{
  "attn_scale": 0.177,
  "init": "uniform",
  "init_std_o": 0.0625,
  "lr_mult_up": 1.07,
  "lr_head": 0.00831,
  "grad_clip": 0.5,
  "decay_fraction": 0.608
}
Each number is 128 + 24 x the weight over its row's rms, rounded and kept within 0 to 255. Layers, rows and columns count from 0. The size above them is the row's rms in percent of the matrix's.

# layer 8 attention query, 128x64, rms 0.164, rows 0-10, columns 0-63
size [ 89  62  69  91 112  80 108  91 179  99  98]
[[141 155  90 109 112 133 163 110 166  89 153 102 118 115 102 172 143 162 104  99 185 115 114 119 162 161 158 137 111 127 132  84 111 110 127 117 130  99 127 138  98 136 128 128  90  94 170 129 121 161 105 145 139 153 105 106 124 164 115 135 152 108 135 125]
 [ 95 126 132 102 134 151 124 130  77 134 137 131 151 131 119 108 119 171 138 167 129 125 130 142 117 104 157 139 130 135 138 112  97 136  80 124 129 117 123 144 129 134  83 108 156 116 199  73  87 121 145 133 149 103 101 117 103 147 104 124 171 145 170 112]
 [113 145 160 102 169 108 111 104 100 172 127 143 145 143 147  82 153 100 167 135 104 143 127  99  60 112 103 105 145 135 108 159 122 142 116 156 142 134 141 102 156 103 115 155 182 111 116 152  98 104 131 117 121  96 138 121 127  92 147 121 127 127 134 119]
 [163 124 116 154  95 107 171 136 127  80 128 125 130  96 100 168 122 170  84 108 158 156 111 143 179 158 126 140 112 120 124 100 124 127 143 103 123 102 134 145  91 116 141 116 105 132 130 116 166 142 115 146 116 182 100 126 170 155 103 132 119 100 143 127]
 [107 151 134 110 151 137  90 128 118 156 113 134 141 157 170  76 128 102 152 135  88 100 124 108  83 102 115  95 148 154 133 123 142 144 113 148 140 157 146 108 155 142 137 137 180 121 106 137  97  99 159 110 115  80 138 142  93 108 154 117 127 166 103 141]
 [ 79 103  86  76 136 127 133 145 126 112 152 147 145 128 135 120  98 156 141 114 154 132 101  79 125 133 113 139 143 125 149  92 152 133 155 163  88 138 142 178 119 105 129 128 132 127 134  99 101 154 184  98 103 120 124 105 149 126 139 107 110 171 110 154]
 [126 172 123 110 141 131 114 138 155  96 102 159 150 119 166 120 108 137 141  92 115 158  97  93 114 113 106 126 142 176 140 113 114 146  98 134 156 130 172 116 122 157 141 126 180 124  91 110  69 117 170 127 121  83 155 138 114 139 124  94 135 114 126 138]
 [100  88 166 102 131  95 137 124 132 127 106 153 142 141 141 100 134 120 149 104 142  80 104 136 167  91 157 127 109  93  95 148 150 108 128 118 115  77 150 150 105 140 120  93  97  98 135 134 145 119 150 129 186 139 142 146 141 118 147 117 146 132 174 158]
 [159 139 110 141  97 109 147 123 168 113 167 110 113 106  91 177 139 154 109 108 187 121 116 134 184 150 149 137 108 118 120 110 123 120 147 127 120  97 117 144 107 117 132 125  80 131 137 137 155 177  96 136 126 184 109 116 157 143 118 148 135 104 134 120]
 [130 111 106 162  98 122 156 137 148 103 143 127 120 106  95 161 129 157 103 145 170 121 133 147 177 158 159 140 102 123 112  97 128 139 144 120 117  98 101 152  86 145 119 128  74 159 127 119 162 171  96 139 147 181 107 119 145 159 105 136 132 119 133 120]
 [ 98 130 160 105 162 128 115 124 119 175 110 125 135 159 163  81 129  91 146 129  89  98 126 115  88 103 112 134 148 156 145 133 137 120 112 137 129 152 137 121 155 130 130 147 180 129 125 130 111  99 128 112 120  75 144 116  87  96 156 112 137 182 100 146]]
# layer 8 attention key, 128x64, rms 0.167, rows 0-9, columns 0-63
size [109  81 115  66  81 144  93  87 134  92]
[[ 85 107 140  99 150 141  93  85  93 143 101 145 132 174 171 125  97 120 171 158 105 136 113 122  80  89 121 107 138 151 100 150 137 135 120 133 138 140 129 105 157 163 139 121 165 124 106 138 112  99 154 100 128  76 147 139 129 120 133 147  98 138 125 136]
 [113 162 134 127 147 132 130  86 118 105 139 130  96 184  91 140 110 145 114 127 135 168 122 175 122 104  85 147 142 152 102 143 119 143 142 121 104  95 152 145 133 134 150 152 129 153  87 162  81 115 152 101 109 106 145 160 152  91 106 126 128 112  92 143]
 [ 86 105 146 118 155 152 116  95 117 118 106 122 139 146 172 108  82 150 179 163 121 124 148 146 108  68 114  97 124 146  79 140 131 136 121 129 104 112 115 102 138 176 135 118 154 157 105 175 124 103 158 118 131 115 153 164 114 121 129 120 123 136 123 138]
 [175 124 123 118 126 140 132 134 124 145 124 116 130 115  94 141 172 116  88  84 137 139 139 125 172 185 125 145 148 118 190 119 121  98 127  96 151 119 168 145 127 102 120 130 100 112 152  95 153 137 104 123 103 155  88  74 114 134 141 121 137 118 149 109]
 [ 86 110 124  97 156 145  99 117 119 117 122 142 147 137 195 122  82 128 180 167 131 140 136  99  88  72 116 117 120 144  99 129 153 133 133 157 101 123 106 107 130 170 142 137 172 113 118 150 116 114 132 118 151  95 150 158 150 119 123 128 117 132 119 146]
 [101 122 153 113 140 131 130  89  97 123 116 168 126 139 182 135  83 126 151 157 122 122 130 118  78  56 103 126 129 154  82 147 130 140 142 155 124 117 113 100 139 137 153 135 175 125 141 151 114 110 145 125 142 109 148 173 106 151 114 141 107 138 125 158]
 [157 140 115 146  98 138 140 131 118 131 146 163 132  86 118 120 138 128  83  88 140 159 116 124 113 177 133 143 140  96 159 143 119  85 129 110 129 132 132 142 131  89 116 142  64 118 137 134 164 138  92 134 131 120 113 104 111 164 152 116 192 137 120  90]
 [203 119 161 165 102 105 115 103 146 107 140 100 145 144  88 115 146 140 130 128 143 105 113 132 121 151 159 169 100 142 156 129 119 145 115 105  91 134 126  94 164 125 135 123  87 122 118 146 166 150 102 101 141 128 130 113 143 137 114 103 155  87 149  90]
 [155 140 131 129 101 110 149 146 158 130 179 119 112 132  45 152 147 124  74  91 174 133 114 134 169 173 121 169 131 130 143 123 148 119 126 121 131 117 115 145 128  98 121 134  77 114 111 123 136 134  84 127 107 143 115 126 142 143 152 108 145 130 134 112]
 [160 135 124 143  97 113 162 141 146 140 154 116 119 109  59 127 169 108  90  84 137 119 121 141 144 167 133 171 137  92 178 126 141 117 116  96 175 125 125 154 150  76 125 113  93 130 142  89 131 119 124 124 111 129 109 120 114 132 145 119 154 126 144 115]]